Weights of a small transformer language model.
Size: 9 layers, 9 heads of 64, vocabulary 8192, 39.3M parameters.
Each number is 128 + 24 x the weight over its row's rms, rounded and kept within 0 to 255. Layers, rows and columns count from 0. Numbers have three digits each. The size before them is the row's rms in percent of the matrix's.

# layer 4 MLP down (transposed), 1152x576, rms 0.0255, rows 275-346, columns 0-63
102:130143133122167148142104141147125121110131107127081172121104134113174138156123125139113094133130123145117121144070159121115169188125111160133130122155145112079085132139095153088143144151113160
102:158131114157125126134091106129142139131169102135133082123125130148145144115099122134174146085145105149119133126185120130107114143115147110138129126149118152160103167111163146125070147121147137
099:163115122145153154153162118194126146125162122130116130136146142121112096111160072101150129079130112131115111154076125093129125140088145102118131111128179166171103117104091112152127144117156087
096:104124108113100087180138142117126119107090122140150161131110100149142167111142103119139122128144109119120081107104111137182153151095095090146154127158151142164114134160128113111130112123133139
097:145111151089159120174135146131122132110134122157145122116117104103167151102135109114118124115102150169116103139075083098131149090087193176152119149129160114107124148132136140099120102119109130
103:113119137157143102104151131102147121100131105138123128178147092143142126120154131135152146165176166152143080158185150148100151119083130101186189139097110160128142134137080124091173117147117134
090:108067114114140147157143103114140125132140123145115124140160120155135145136139117108155153139186110131116113107137159100090073070112126141117092144161128136145117135109128127110114139127145126
101:132132169153133148117124126125116109139164137128140115136119134186073152174095131170129082157089182133187104177085103097139160115117150139108168112075146078126135142183093118127149133106117114
095:148120132134147158110109112086121117106112135140145093135129123131113163169140102116111150085147181140145149179080141158095139107170082135106088136158136107105089136103113145100117153121120096
100:129140125106114099077168164145166076133127129121089141137091098082105099135112144097118117134129117100152103118095116115112113133136105101145136098096098147129102095109126143139173149181088178
101:112130173162086162150088058133127142129129130142120131127135131147138105156137096154131124101137173139120116135162161148129108134122142126091139165152151158130173117180152151142166117140129138
095:114116144161078117128117172122097123115170109141151121073140164163120137102149105108136102138113090123131171170079117156181132131112128162150104157136083127109144130120106151109113152123124130
101:130148171120152139123135121121147152107128146125127145100102109123143131098128099121124119131129105112129147144185142131097122103125094155122146088139111135156132169171153116111104101120145096
103:127175144148142131152112175120126151113151141128119140169146130103172126179162126161158119138107127137175117103182135123139111140133087104160120118161107120135140126178120142139139110120113126
105:125161105104155128103140063170141152110087164111179113117093135109135114125138151120108098126164166164147108102101141117151098114090122164119139138164120115112121118126164134127118158132100049
101:162102105078091103133143130135109121168052111109168107139093098156169138129114094121147123110169123090148137137149112158123142145088114148111117145122122163127136141105136091137116083165130110
102:123115120128112134130166106116097120164145107119093112129122100099121136134154117135118157145134084180104135111209139104155102125117127138154139161082149140141145116132109162150103137131166106
098:143127128140155150137131089076157162140107150136187135155155114151126141108092128158105134135124151138117092109134113146158105091163105157113153101148112101140120129118137141118119156162144174
102:127150124119150095095117136103114087126124120109150155065089116130151127105096146114129099171124110079153156138101119178112136145105141162100113121141102094126135101104134124120156118135095165
093:161144117143124114137122117163158122156111180093121132123099116092107121111122158103125197131145122140117116137140094130094134118091135073122100082117151178144128122092123144131105147143125124
100:131088127127133114147121170179141122119164127173131124138106125163146079134111166119134135109154128101131158120142118102123096126128113167123130124153126117113107118144136125169159116106122117
098:162117128107136141134156150155155136126122121084130095141102167122145162120175093149119123156101140117170110117132129152137143111138089123140116141127146126121104120113141129120142170133137095
101:147098139088109161101103122169138128155145128130135128139132136123153170139095139192128140127094124121091100156090158056144105105153123084108111126142155131175106164154121131141103127164132134
102:117119147128119161112116130078153125126110153132127127141085126189120091136131113130107110161086115136130143162099129193084073093117120122144102150092154184081086142143134136099171150124123153
098:147088100140152125107147086171101136120129113165106176114123134117107123101109142154125094156086104118140125120136140113151138112136134124143097112136107130133172120093158181122109116115099113
127:098105116112141128143124109125181187098085094151128146137121094121151137135096134107108112114143095117075136110243164143114142121134108152115157137124146110125136115112128133118159134155137112
100:095143110189121137153174114077116169144136146126153105112109084127081105127142106114173126129122121049118122118112126178137089150190121143161107092148137110137151114182153136116103136129191160
102:109110090086155126129149149133147113107116141128116130108111149137134124090148146129172128130102142096128111114119118122112147148114133103129069106138114096129120138110121159112146110135132108
096:116112121096140178144161113153131095107139142132145132129082137150085147132132173137164135122158115126129128111116172054087109095130093154135126100100167128113102165105102117160177114160121094
101:118088126146132133145158135164151102098109134142140153153133153157103114145124133125120165155142100135136113161126129123110113117109106137122094113138117165148138104139145130180111177132153128
099:153084122155149108100124105110125137135126116158106091120143146116157118117098124177103078154124156135140109082073155132130099072132127117156130130127136102124120131156164129117106104142129136
103:132158141185078100129134129101123134135116136155148154135138120159138135102125138114089116130123103170125091132125135106108160153118095078150143164115144158135130112124152114094114123111109150
097:139174096109102126079160134163095129121103149168154092148108143105133144107121152099136127108143121144110116098092114125095094105162140106112088166143103107155143147140133114169104134107127103
099:178129113100131123142124120150150113145110168143129129090132105101113173139113137100145142152149147099091113143142115091150173142130125124142128102111136138140132124089111162134120149144116109
103:082073131122136145175118141119126123163159148106140135096142133168111104174162138139092083134111102126123157101195140131129195109096119118158151118156143155105109105131141112092135181141144088
094:110127120081104161162127117138104134131101115157174159149127149177112130116124131144172160091134141144175129158119123109097146130147109143131101102098150083123112147122089124130113130139167146
090:155159146113132137103109148108109099104128110125132148117148130147133162094172112124120153109088148139176072131153169134077090099169140151157119137129168051134118114136140103115139148129147093
101:089126140137131123144153104090101118113114072113125136091162089134094149144140131117103113121166126136116118113136152171102110120163107173133136122091139173157136103129161117145159124142128137
098:112100105173113115152100122127147116104150109108163163131118094154103132139113094130108125152165124115145120096175128133101099118089141106139134138091120098141131161108155078137119163143128139
091:145131160146105143117100103117153120097134124101158104075091095160149139173158158162125118101122097104127141166072144117135117138151134139115122114108097145117129133129137134153126138100160105
098:164134129131151092120120134167120133140088110144135141129137123206133127138136159175179172135159176129110116116226136166081125086151138145113110135113141141149117188096137141142126111170140103
105:129137089137137142177107146113094127129108120120138088121106115103152110129166149147097148117082156122096099083102115127139101108178132105118160157153115124104105090193122140141143136135151102
099:134102088088122135143147147095130123083134173141126096146094146141102179145127098164122076159093110147131143115073079083108163152105135151122104142148143118145130144127099132130128093114126105
097:142126110147190104078139092167142130154103091152115113117147163130138139112108156163129113140124132130129094142160140134128157119116153122104080150116111088178139163136148154124142128125106085
098:161163103125092079156143167170130138095127125156127116124108109128139126151139100112094106132152118103143162125111130129153143102106178113132109133151098116127136133133133133181107098130130144
098:153134129126110120113107118100090151102087124103141152141139171110170133118111104120143089130140107117127138125094132121116141142126141108115138150178136078118148124161111193119180124153098123
099:112113134140142111125145155118147162121113133143115184147162115180141119156121116136135101107125142143139157141171138116141115134140099103125158140188143151144138099114098106116133129130156136
096:134118129104120143142144121130134157123132071131194154115131118118115102136095153130083108110120121102096142136138118138142127127127090112142084119067150113164088173107113142113133155147135113
105:169154126146134145143118149143150147123125112108112091144127114115126141116126149133139135109140127111149160119159133164122098115135140128093141132122097126099083101135107168125165142100139123
100:138127162158125155121163146089156125099147172142086157120082146144086134122171159145122145128129124132136120083193134138127131107098135108134143130105108096191113151113145106145116133185092142
100:104112106080165117145167135161099144114150121136124115139124124114086165123126123137141086107126100129169126129102105104173165114078110136137140124123133101173101119170148093114118112164118105
097:126075151128124111141175113119130091148122113150128102096105124144145129135136145118111203088137134120140151121105157107153125183156083119156089106117099143137130112129133086149108156137111115
094:107125136137120127154147122118102126118118131099117112145118138125073109113139115098168159141101153141126111097117116160114155107120138125168107125147127150123093128140123147158117142120161132
102:133123172128106123135161135137139146135143129156110179128132135110111145131129159157103096112103143133129098124112134158119156126119134153159142108091117142135079115101148142156108109141143156
108:144147106212152107131140136134137120134109144123129147158113110125067143064148124137173148114148160100137129127171148139123121160148114163137106136166146143115139095150129117086101140103098130
097:126115111133128149157116108121146058117107128139141133137147137155110133123144112106153194119128103105119121112122061153156103109103115131119126111103115124117118109109138117156123089127162156
099:153126150131164160130071134125094109132135118151161141129153109129134150152173132189089107119154116141120108132126143126137107134108116137111082127174138101071080121123114098142138163109115099
103:119143126117122099124120134125159142141113129164154114124134103135133146150156140116121165107136143170132154135147142180139110114126154124068135112155110162144125129126109112151117179150128125
101:129141111148162082104104138100101109096138115124152143125114131150127149130135161126155124134110145131154193139122108133077179123207155132128136122117137100122117108137169102144127143123121145
098:127139102094094122103142139123144155112121080186099144120126150129152128096109114135150150130124155140079123140124114063112113096141153119120119139108143092144159163141134112114075122124125157
089:110172139137091133058154142098139189129124080143126143142175132134162117119131116132115123142144119158114155148082134114131090100153133093126139163122139121132162129152125131170167132164116151
096:198106143171111118109133132106145147132147148100120137119110147086126133096145153104150128089113143158120123168132146126089160136122153111127135140141140161140112165137124171146086114146132140
098:158111102111169126085111085101104127137112130125128160139149125110162140156120130059152083125108152129064140129128138095147102087097137111109121115144152083149106158113146149150114132157157119
099:080121097151145124112144117158166155086151129113068102155117148118130096143138124128117130131121135106092121128143109093129145150117084140101115121128113092128127117134152135130113148096104168
111:136139113140127130148126136143147141146122130128181141110100149122093089137093112101155115150127097125137110131162132153134094103144119103083136107074156145128136174104114144145146146103154104
096:134113122131173140141099133134102135138140120130084120151126141111102126110171189150126106095104104138140142074175089085115092154104134113140117079178120101110135155111154096177126151169084152
103:147116140173124145152147158121120119127148141082113110113144128096142143150127121108132136107159142134124132110099103160124146143083129103116121078137126147155111154091139105121136106143107132
098:131142090130117132149131087138165114125146109112109152103103139130139100146176147115125136089122083153140157095104139142143141141150103131117155090138143111160111145129109127213077120125107117
101:107125132125148153151118139117149149107138121115121112142151167154156123161122129138152130101184151170129106141184142114145110117150131132114082158111114150105122140119118129085135121104138098
101:137119147111135132123134122144139116122100120100128116140101105167131070180162108103116159108108103142107118119138133135134111143132155156150119173096137099156140192068137132112147149124136144
107:076108161110117120105165097097145133113129131139114125159141129137156140093122122161080135137124111140171126148191081117141097141097114141118174143151089105116158102105128107123121096159180087
102:140145155136112102133110089103103080108135103124196145179153113103112097129110111145142132112137126139092156132100109105141160117145155128121136158132154143136091159130083135134138155151120121
# layer 4 MLP gate, 1152x576, rms 0.0333, rows 276-346, columns 0-63
099:118158146100137127116087134099157198114125069148116161060185081116097107147131101110140128143140089083156148098118147122175124140143106088119109169162097128115087141174131122109111155113100115
097:103138090131086103116115123135080163184097110122128157084126131164132156136132093085110145133173141145135092160140140104122068104128132059102171123146113123112123137105130122100150127092131105
096:139174149130082164083121122134093100096171144144112103119116161111137104154099131106153117117128147163101110101116133131138100142166134089141107155104161109139124104118136118148154169095147128
099:141135133111128101131111148119169154140127090113119190105128161094132099127121101110112103115149148121152092136130118164088165141119098166138132140108123161125074110133121140089157157123127123
100:118087066108165153114134104134132127105108145131121162121092114168118139108154124126119142121105127079132131162144092136145080151135139098122126125095144076144091108197131146132108163121141137
087:133184159107147103173159137083115104109112121160108149150112119158110144127139131105141129124099143138096162182087132113070149138144133136155085152132120118139098135078128146132119115130123137
101:099117120151153107165157130099084104161136117096106154114089103105122107135158127101115162109128103110136138146160099120165118118107133139134162158145097154154129100161142097137122156129146126
093:113122122139163141141176134111129147187117131156141101147145112122109079121146109122154098126136117072105171151126101115147084135089118137119101154089146134129125140111079154101138146120138085
100:123113086108163116163150093120100132142123137131124113153155085096113088132154136111164148157118113107122126122121141162134100122116113114102152175096125089108123119138110092109145163121127151
099:148114128127144150108154110106089139134124174115095110153096156086075070146125123126166102106173136161122154134151162091136145100068115148125154146156126170129137100150112149161145141107128127
094:148162134110103147090132119109157118112085145104128126145124098106145107098093153123112139145180149107084153144083140127119066127125116064128161111147117132182141167117084086098113123107121141
098:124117140128134095176155124127147113144124144101118127133123158122119145168147139144107128122137143145124088162101144172113088142175132116108072135101145132103146136100076082145153132147131118
103:194139119119092122129135162143153110166118153121107147097146120140131183127101121145130118141144126135132073146140153158146095134143153092104136108142110128158119136092120162167145104126132116
108:103117151101170139130114121167184146102140156101157073112106141133149175136108118155119097113138150141122088134108141157149109139147093134108129078120102111105098131114157105093112136126122099
098:168119137144106133095088126179152167101087128133117144132113138074156140086164150131091108110171092127093112149161177134132169118131129122138134127136125131107110118142160172146108156138125188
099:124152140110092165147123121162149180162129078133173111090085099151102090106114130147132134127141147105108127109116107151151096130138117107136118126145172130139126177168147140109144118101169128
100:164130111109097106140137157115124140111129148110075144128129171112116060113144124095111075123158120127077132133132158127097134144084159149170096155119099114154130119145162134153115130078116090
102:123193119149137095112132078099134121188112126148133125121094130114114100110129144137133146134120119119128148172151157164121125104058150139139121146121093124112077110085122112140131155105166102
097:134136115120136095152106141150112103129097139100114120076109115143099115106139151165144187122183116135128098096179105163117125153125115131113110112126130156139105121077157131158107165085143113
102:099172122154120095119119202103142127131110108118124150108134123163124141089152159093139118154143125178165121113129108120120120113123119110087092160140149098182137109139120090150099130111117136
100:133120101120154142149125185119095119117127116153098167092072127158133166115118086153137175173090128142115134143164111142135164106124111137113088133139112072166133119089156109091134157093126131
102:165167114163125113139135111091111149163101126099118101097106116160091107130115115135141111115153114137114133161153140180127150114117115168125132139089085154130091099130151151131144140109163095
099:120107157157105149123129177154110104143134125082103153104113109119122147098141164121124091151133130148140117130144153105121104178086118157155138072126127147126122155128139103122150119110134109
098:165162132118154129143155160129138117183145168094122135133066137187167080128182082129145102086142115179148153136121092138152090125150114180146144188135106159087145091134125111124101126142145120
140:138159104142123120123153164116072118152126148124128102099127123132135100116144133146154143128158154158141108152145121156103124108115139125133159153174095094189111117118149108125136189124158136
100:117128117101133082151197095108143137113121129140141122151108119119097155122169139106148101127104140169116084139137113103150119129158132089145128152107150175115151140109115086093128147157130135
103:152135159161080111150079142126152136165129125100132110107099106109105138161094142090132120148148161173160144110112133128122115128156141115105094137101131101166160118125124119110146150089146093
097:099118097109111183135155108149090133130121138113138121166097116162099114103155083143167144124138126143138093125135110082136095090137098120146125149140160127161135161109136121140143130145119101
102:123122130157107140170112146127121126139142139110120105153131153130106138075118113159165149139092132153126120130151101160103130165175134096155072125085138137152133106133132096101117145089137093
097:160128117113124098150097159121125105147110158172121121136109102060164121127111119115125094126155134131108176179142106129107153105119108161163153095094123144112155092103128142102144100081098104
097:109121133161093134095163135084118137083130115122101167084147140151146110105123153140124137100096126118166096158149151122099145167141091129151134158135148118095143123099149134132102146156132161
094:131147131119138093142146166115096128180123148091128153137123160120116153150149154134149081134170116164182116127107151113169133105106152126169144142146118110147130097099111133182117138103167111
104:084129094155129177120153133133117135109125135136093112135140184152160126119127150091109171134113146121140111144120154132133115132119118094143133090168092152127128168116072158139153090161133149
096:140105120143114138132111114161074121131156123139135131178137113154094137153133093109119074155153092105173143100119136083138141152118156105128117109152146125125110113132150116147143167126082113
095:108115098133134204136137094118111178113112135082121138081129184142145125125090092103146097089130149136098103102125103148124102168149134115172140131114144135111162122135118121114111159159117150
088:150162117115124156108126088130102086103101119144098092097160137174159117110143159131134161106128170143133106126122155134126145115116100118099121112130136070132122109150163157119149112161173087
101:141135157159132133116116122121117077148153139123131123102118165125135147151120153150147115108143152175202043094125137129132089109143165142130104143137143184128172130160131091145135135141173133
105:174155160074099142117188108118149129178151120122065106103135127141106138123135138148144132150119091139154098168163119112094148121138111142122105136095154139177159094125138067098095154156130132
092:116148114142137121101121150144125112152078140137112133157122115147112071137165122159127100144152166151131099105151127116104080149103168116133143103118124145162145113139135116138176161128168146
096:119106106119078104161191113102135140142138140115093096126101137084124134119105068084135127133136119107140156135130093108142126098129130116107124157117148088112128131139141102095136150105128133
129:131149132091119120147117107133131124134112132118142116095118119105116107117137126104091138109125160149077147087159110114115104096125108122143168106116153150134122100124126133175163143135143124
101:150118132112155110162143131134104151138121124096129137154158164115165121076134115088167109077145084146145122139147132123142127169130131145100110095147153134115112111160142132117126128110157124
098:138157129102129119139153141172101166133126101082109128124092138111103124131162118121200116127130143108155124132149144146126096166133109104086066072164146150138132103146126163160106183094129122
094:167176131130110132161117162113114164121093106111123111179156088155174140109125123124126157145130107119133103104151157121124156156089186101162151164153097113108107104129124124137105114117172131
102:107152125100133108140156137146128114154099138146155119132132150126124061118150146161133132123129107134119122175115101111103149214127132141137099147132121144153144159127169101100167160127172139
099:146087148115120075143084141093125117163115180153127119085125125121103114128135125118158119119182125135089139114134121117134097156123131148147113110128114115139100082099133043120123101120144116
090:145119164141119102144098116130085123159103112127126141113157172094136176145165072138130155145157144135123121112141168126123102155138101063139127132174142151142092154116164132129145158138139087
103:123121119175142161096079136119134156130141154142118147131102147163112118113134145156115150126150084130175129135169163162157148187165127121134144087100101135136114100145126124106115127104133168
101:167131132132109118082125123087079135135126130141134104124102099110114126159138121141150135128145126148107169172134080138089140108115112133089151124132149138138115136139085133094098112133151155
095:119118134164144104131137130133140151171076178094128094160128104087128131136127118109111174105090135092138122114156108130155117086119098116145104124154100125123102118108133119098122130104108145
107:154129159100140102119122194178174102159161128075113128136106127105129151124119074135161096130180103125148146113143137126146131127134133114124089136116128142124159129165087120153134104096156102
102:107131160097102121127091138114137128125086138122140089111107104093133112122139132120132143102152136118154100140161115137123157118116141115156116123143094157125095144107116132139081147139145113
096:122128124144171118141129111144186137151099095135100119128149154135087170120129112144135155098112150166100164101137157103120093094119137147122149174131131132133197125142145131110130146119105097
104:094112114158104117165123163108107122133119144104121124121121179102138120100129132177118092091148158169159130106106125134121085122128134111144115129107161152110165118128160088143121152117181107
096:126137107142143127156123187120116140061129121146175121096170107116134065088104124110135119151145114142139128134145173131121114125078099132135135130147126143113156132153100116090108145131161143
094:152114144127075134113164118143119127091125149123157099115104123113081113105149151125136138149146120150114128152124131137120156166136109121107075123125136127117139130128137106143123130116113165
099:168117113136142126130147154165116182099137136125132100182172126078131103105148143130108110134141129091086134119112147148109149175166135143102157109105101139100117149175115137078149083144134097
102:101120125122122102146111168121099175138122126091150096108170146146136116125158110146148118140144092121139127123100113149132079120116145094116179121151126129154122093161132156105127155110122125
100:117111149149112119130153116070074128144130113118145132161117120113092116163128132136145126104146127131132138099141147119130120140161116096141143123137109153136112158088119123159099153104157132
097:113123163114147129139113164119110094109108112099108134118118130150115122150162121110163124117142156127094078117153098107129140144094130178142111130134113164095101116140137137111129139132138100
097:108145109141093130092131113122130150136125129121137137132126152144137114078110135135145129122124112160156116166086140106133147143110156096067132138097122137171108111147154152109160136176140118
097:110140141099175134134125138139096114166109125127145109118150143124098139138124162129161140154121130098131123131116090142123133087142118154112115126132096163099150097091109141123113139159140124
095:120125112116133143114120120140110191150158191127110158127137124105133116127103079105137109097171139152112180132133147086150174115091119145128140138126101135150147127131114123103095115171140147
111:133162091108127110118163147093114145123128106071133159113089131138098118138157110116088138141139123164114093155149151115142082174114131078097102080154102154148164122117171164129115179123152145
098:163121097130163133128066153109127107116154129151133132155096095136153130138123162157150097076164145112169082097132130162118109110136104105134076115140110161127154122155161098156103145133156149
098:135118101132141113131089153126109146118126153112115145144179137067141106147106091168135096142163184188102136132150141135108108110123118099159111131118112089133130112118109173141127148128121087
100:113138129110150173117124156101129122160118136112146159127122083163135139110135148150128126080145140202197133113142156148139104134131162126096113124138131158108174131106104139081121129132103179
105:182139120119113150090096112150123133129140111111163130124133180109145130140129124159190120147104147123125129096179155153147129121152141142084119114149124134115107109100107114144125142130124148
103:129111139145141156099149160140111173124103120186131146116122110118107115079124135157130162180089118111090122146127109114150163151110122139110111136165099108120080101120170159154108127108117112
105:116137129094092107169190136137111139088119120104145152120141138114100109177143134144159066147144116120135075112160145147106144116131094130118149180143114118128153159157102148118137175142132127
105:106182160143096092137141135147076162138132160135133089093155157136105106113121133123143166137153117142101129152178117118112162106127093110111151155132117133062133091083057095193093135109148180
# layer 4 MLP up, 1152x576, rms 0.0321, rows 276-346, columns 0-63
099:156120148173142140152177114112122182095182126117144105149156147100085112123119128137068126095126106131111073130116180138153119153139125117120152157101116156130107106150153109148115107118161165
096:150132156152114147136151130135156160119134136102144117149145109144109120138110136137138108128111101111124132130062101108125130140115129149136105147129132133151108124167129145139148144123136131
096:089127106140103136106135157120145092148131140127156088131118127115137132121095104106077110080178123112111148137133131157156136159160074085119143147165109119174122146126133138153144142105099140
100:133131151144098116162102116127151155146114095064104115136139114157117149118160165154116141114149139106130107114161136150117119166133080112196161125085103126122124103091087159103115155178126124
102:139120088144082133162122129112117110156182162133148123127105110108120158115150184088092110107138144099157150132140079124131120130126175138135109122107117117148112138182178132149131119134138137
095:166115139172131122111131158123099148121121126092112105120153141141097107140159132159143167188067109158131117143162121153096114190144146090096130097131134125165139115143130161126165101123132134
104:127099108124116132142123143109115106095146111166147100128104114142139146120134163130130086129136118146148138124123125168139084130137092137144164136134139141120124146134120133129099090150115138
098:140130146120098102157142136104131112124142085133136140126145136156162142123136125179111108144114116101151123081118122127111102106136142109154172163126173169114132115159112136164146073127148142
103:120108135138137138138136120114095161150146145149104103119181145113152149088088176098133129119095117108081126121151133129110141137101123171156187132134133140146109098137135088122152142152142122
100:137167139150150103114141131152143101114130123154149105093153154116112148119103080085137143122156098117124140124073129141124128158143119122115147172111108105155099134124148129149172103109124162
093:096190154151120150140098089103155104078117109172163108134141127120164117101116131123118149132137116128153152146082119137137081130121150125161154090125105141123136138160120133124137088110095158
101:119110120135123160086110154101143113091156093123147133134119125112115164122168130114127143122125122121123128124160098134130150126120144146112149112115134161154138121163094122114128115111103099
104:132135127149118116094057138159165150125102108135148076117108159117160114147123083128106129115139096118143170088147147113169115139149149153109095089131155097159149095122148121139169135132133144
107:154152131080139126100104153147110171173094120108093127090106137118150077096143127145116086108155084091133156113121118112157121119135152180140132151166128102159117130117145162156125164123136139
099:112135122072115121176119128151157117156128129110135108134155108140109139101117091112103169118111119114143154208162143124137123123110130134124072137169174150121153082135157145151145110122143109
101:110145099155120130086143168114133146128133148064112098128138125161152110168182140119077118071142118158145120146108189146129143177144127154139142120110146142113127146104170104131110131163112140
099:095130129129128103153134130136124097114139145120101153117102129100094138146117089146175105167109056116134120100159121115120144120122132152140107168092147136148135159187099112142128114125117120
100:121152122132125128134130089088121124172123125113127135136115122122138127173098082137150136121121145106130177139161133130186123116091120124138097142105132123149129122071148110105132113153124139
094:157102100129116128168161120135122179126131148101129123119122150110143099142116075115140110128072139114136139160117119107126115084100113136127110120135113147131165123142087138113144115135140104
101:113144177139155105148103126136168111093191132094127131140136119137150110140137114128081095139111089136130146101131112156136130122109112125149150121083118173116130130141115116097151117136093117
100:158139109098132188105170143148165125093140186119184122152115143114096150151130105134087140146171109121131137102115154154101127127144144111083149099084127161125097126137160133136132123120130123
101:182150125158107135082147146136150116107123151125101084117107144105114113135160151093129126127125163117113200154109124096121164109112128134137104133161133149109140114172112099117135102068107093
103:152104152118085133127098141134149118112116129143133129149110103145070114119127102164126092123179131112099147156121125129144123096132099172163203160117161083127133156114133155112132131126109138
096:124144104125148111104159130089167123108142117137115129127100113119120071136101119136142148141072134151121114145086093136143096126177112142134144135156163121142110122124133128098128095135141117
138:092100160114110126157132089100179162108065149131148166146107103127101128124122132100123138123142106119121134122134121158120139132153115131142140099123148168094146119153117139117130103113119120
099:127140093124159111160131164122134140125108164070103130106119151121155163173122152138111135162159159138131140127115091135140136144110155128132113102065157131138125145120165112127135111168105116
103:132137162129136101173132087104137103178123130126110141104114100124134100098073123125161132128113130085083114144151142112145088105104145061146144108156104075139139123094147174131169095141120099
092:095126125158112156140087150101171152145086119135101134067111115100097138163119136133121115118162114115135138122136134121118124127127121103110096087135104139134132120122111115126145169064133155
098:126090104126135125161113107114132125135136123127150159121126143156110123144109098113110174132127085141097174128095105101124156164141129131146140157113118194120140114103084149174124137153149145
101:118109117095126133146133103125087162094110087131122097141142128138088109131118134132156071107192069167122172174117098125105144106068112162100140186134125124143133132147123130150143091113154083
103:135139095147120110114088140146149153141161129115113120160091113125091139144140125084131128141148169106141104118118118123126136113107161113146142099114094084148163087133140161164158126152108108
096:148133124149094129124103121187110157159138111118112092120124148150147135147133166103152140115133144170181157121136136125159104111120091145182131143130157084126161144096137129136121113110119116
101:120154141080129138113118106133161102121173089137128136164110160171089114117147155170138107122108119112112117142149135147118136133162132103131114142101099124145115149188127144144123120109126126
099:156137145147098125135156110108124117091112125094140131157122174137119134128089114119089139111098139143106139118109124133143134161138124113134126069100146109097116123110151165162136102131137132
097:157086122128109145179109119144105140157118165127108080125128101122133127077150126144166090120150128162127126160091119109110131103111122159093105110126143117144118136146129135184133147131128114
093:104129138143124127189141142107137147130126164114119160141145166165161130097126130196138130121137118153116131171128158141102129119101101123161130141136143107161130104119099094123122136125143133
098:154110181121154168125169145102103165104095123130142122115125115173149156129132110121134160144167113094119144129134127148150142102088154140095193131125105135103162171095142099122113126112116138
095:115130127126122120154109128132112139070092127114176127152133111125101127126111108117103121125141133150151133108109133118152081110127120117132090109157138117147138148102140155108146151121147141
092:141114138127128127162129117140105164110108142093189139071110109119105140131134140164147150107150103108136134151116150160099112135127111112129102107144130135125103079109159137156107132097148068
098:101128149091158141134139072141155105112162154138123127096102139146133098113137114130114112093104116155111125163152123109134115151133141121130150167117122094135123125119136093124127133127109172
115:154136146139108110076171173173110150137116120158168144140160139099119127150165135130121121139100131133137124129127146164102134134152165080086147140144093127131147136151088123119164114091161117
101:127138097105149113108127114147125099128114156130143117162179126131121089099162117115136132124092117155098138105133157111112124099158136136118111102140121150148147124117130130136131118151107168
098:081139099187144174102127093133137116145121168145092122173118154123115136134154119141096088141093146154178110137119124125108137133077119100105110142127139121163133103152129177092161087119126131
097:095113128129132123115140140128133114100171127124117121154131139145101105116142181148146129135113077192110103103126133080120110125094094127185167130099128120094110131115149071144115121112119116
101:092079162087113127120113119124131109160141124122139082131120111162103136158164099155082150111139145107089119120166129108126109139070122129108127127092113149145134095141140084163110134146176143
100:155117136101127159120108166171134140112129118130155085178078103119104146116122088152143164103105143137108147095121128141119107142165136120110081118149132145106166142146144151134165147128147123
097:128141128123143106155157138095147143155126147136142169128117154127147148166122158094122105142126118136101140174115086143142136090044147121148179135133130144129135129136145102112109122114140145
103:139155133149148161121133125148107117115132104118134142086119137145176077132131118146161074176115126126128084144126085132128129080104107127070093135110108122148104128127132186147152139164121090
100:122119075110137120139150124168093140142176122138071151144115148110083109117106100137109133113138093115142184121135136130161159127119196108134116151139108110073128086083127084120117141116103146
097:140151131119145120149144130070095114153099100090118090168114147139089155123154160128153167144133167132120085149163109161128115146106172090146141122099123110126089112112117129162118125165157113
097:102134147088129107124109108133118092122147111158155122116143139141120137142110086120085146128086121112121151141121167135150142151121124120119129156151133099151127127109059112142103143171126196
095:149068088134138122143096133116120105117129100126124116085127127107124133122125122127154158122109097133110164186095122110142099159128113156146155154164123119088113123130150140103099151146146123
102:120137114115117103114114116120119114123124136126114138111138113146150109103126135145102124153104127086143156101112100129126118083114138143096131134154107138134130129100146065116117111128149105
104:128136115183133136100147175155125160114113119154094063128142170107084099113157148106135125087113104155114167150109139125112121144122112115128096134128176143110116098172130106133136107167151148
098:090175119187112097101131089104137123120097115106167112119102120093113144145151106107158158135139135144099120167148153098139168090126142110125135166113096082075102176122096096126095142113089118
098:161130140186098103121136144124152133126161083134119130092132123107138122090089173162120192112112120121115102145135139119153098091109134115147101127104148111147135093141162103080151129120109153
104:133133122121148130138161071093087129112100111093143146123122126152140111126132069135121085152107146130100090110085103129127140104127127151100138193142122128102104151116081128108107121137151136
103:090129170123092167167127169154099132138163107134115132081187182143119141169142164114121171128121134109096169124159153122158117124149125116132121156105138157137127106110123138149155102158114165
098:156142109090163093073130160147142148071144108153124132141133110153132108124162125133138123112127171123142161080151128148139128118162162149098141095102167128139109149161134160096102092122165128
099:127152129141156108136122123121144125138123105130120092155144100126092094099167124165129117094159152137114125113134138128144106122156127093103108111101115138115131097086129137176148100126119131
098:140115130107118124137098143161084157105175131131123173114099083145118088142129121157136125110154107121093107107166108068103147141125125118118118123132160091145161124155126138151171158114102137
102:099096092117116140096150109148148105089126123111134146167088144119117181171116177140161125091126124123100138142114150154135170123103121095164115130099122121129134124104130133168118135103098120
099:140155136121128093123150113134108116080119110148119086104154153135113115104098131083137131143127122150124134160103064134131129078093151144125109127116149123151102152130099103128130157136141120
107:114107117134130091157162123113164098144103134155131116136118131149130094159126161094127142136176160149124082129133133168131192110133108147152113098082145156108102126075123125122130146149140088
097:154120106166085121157148157172115140138104149109126071120156131145137133117124124101128121159157111139135147107142107148101127107138156143155126154150109143168169151129110120162149118156141094
104:140103143180158141117096145126175116138193111134147099141136151108114160158144131105121135119140142113098106095129083149118086107101157140127164122088105109120115111122135131155176136185113131
096:116158114130121133139150121135144124112122152133126122099149160121123109097146108106103143169135089043110131177124122154101158120126140107114118129098114105148104144119133091154152120113102112
103:063101139101151142137106122114122129189121147142101141117128170108091120161126137141155165118119121169093114147135117146142145109162159138143120116147107156101084141083125165092083131176146112
098:148135118111102144101133090135158115127148141142185153092134135151194097100148105146099086125147125184133135126117153099107105131181080123124109157138123130118166118113102113126130149156135114
104:129174117172070121127143125132120142160130115118124116100155139121136154153100124143135137153153105102165137104132105093087164155125130117097136135107156137130103096151132111166122118091167166
103:158095147125108099140139116161130131127149105074175151123114129128100132111170129133119148119132134127138132126169179120123160130130145101147159106134120123090122123113149142172075119120112157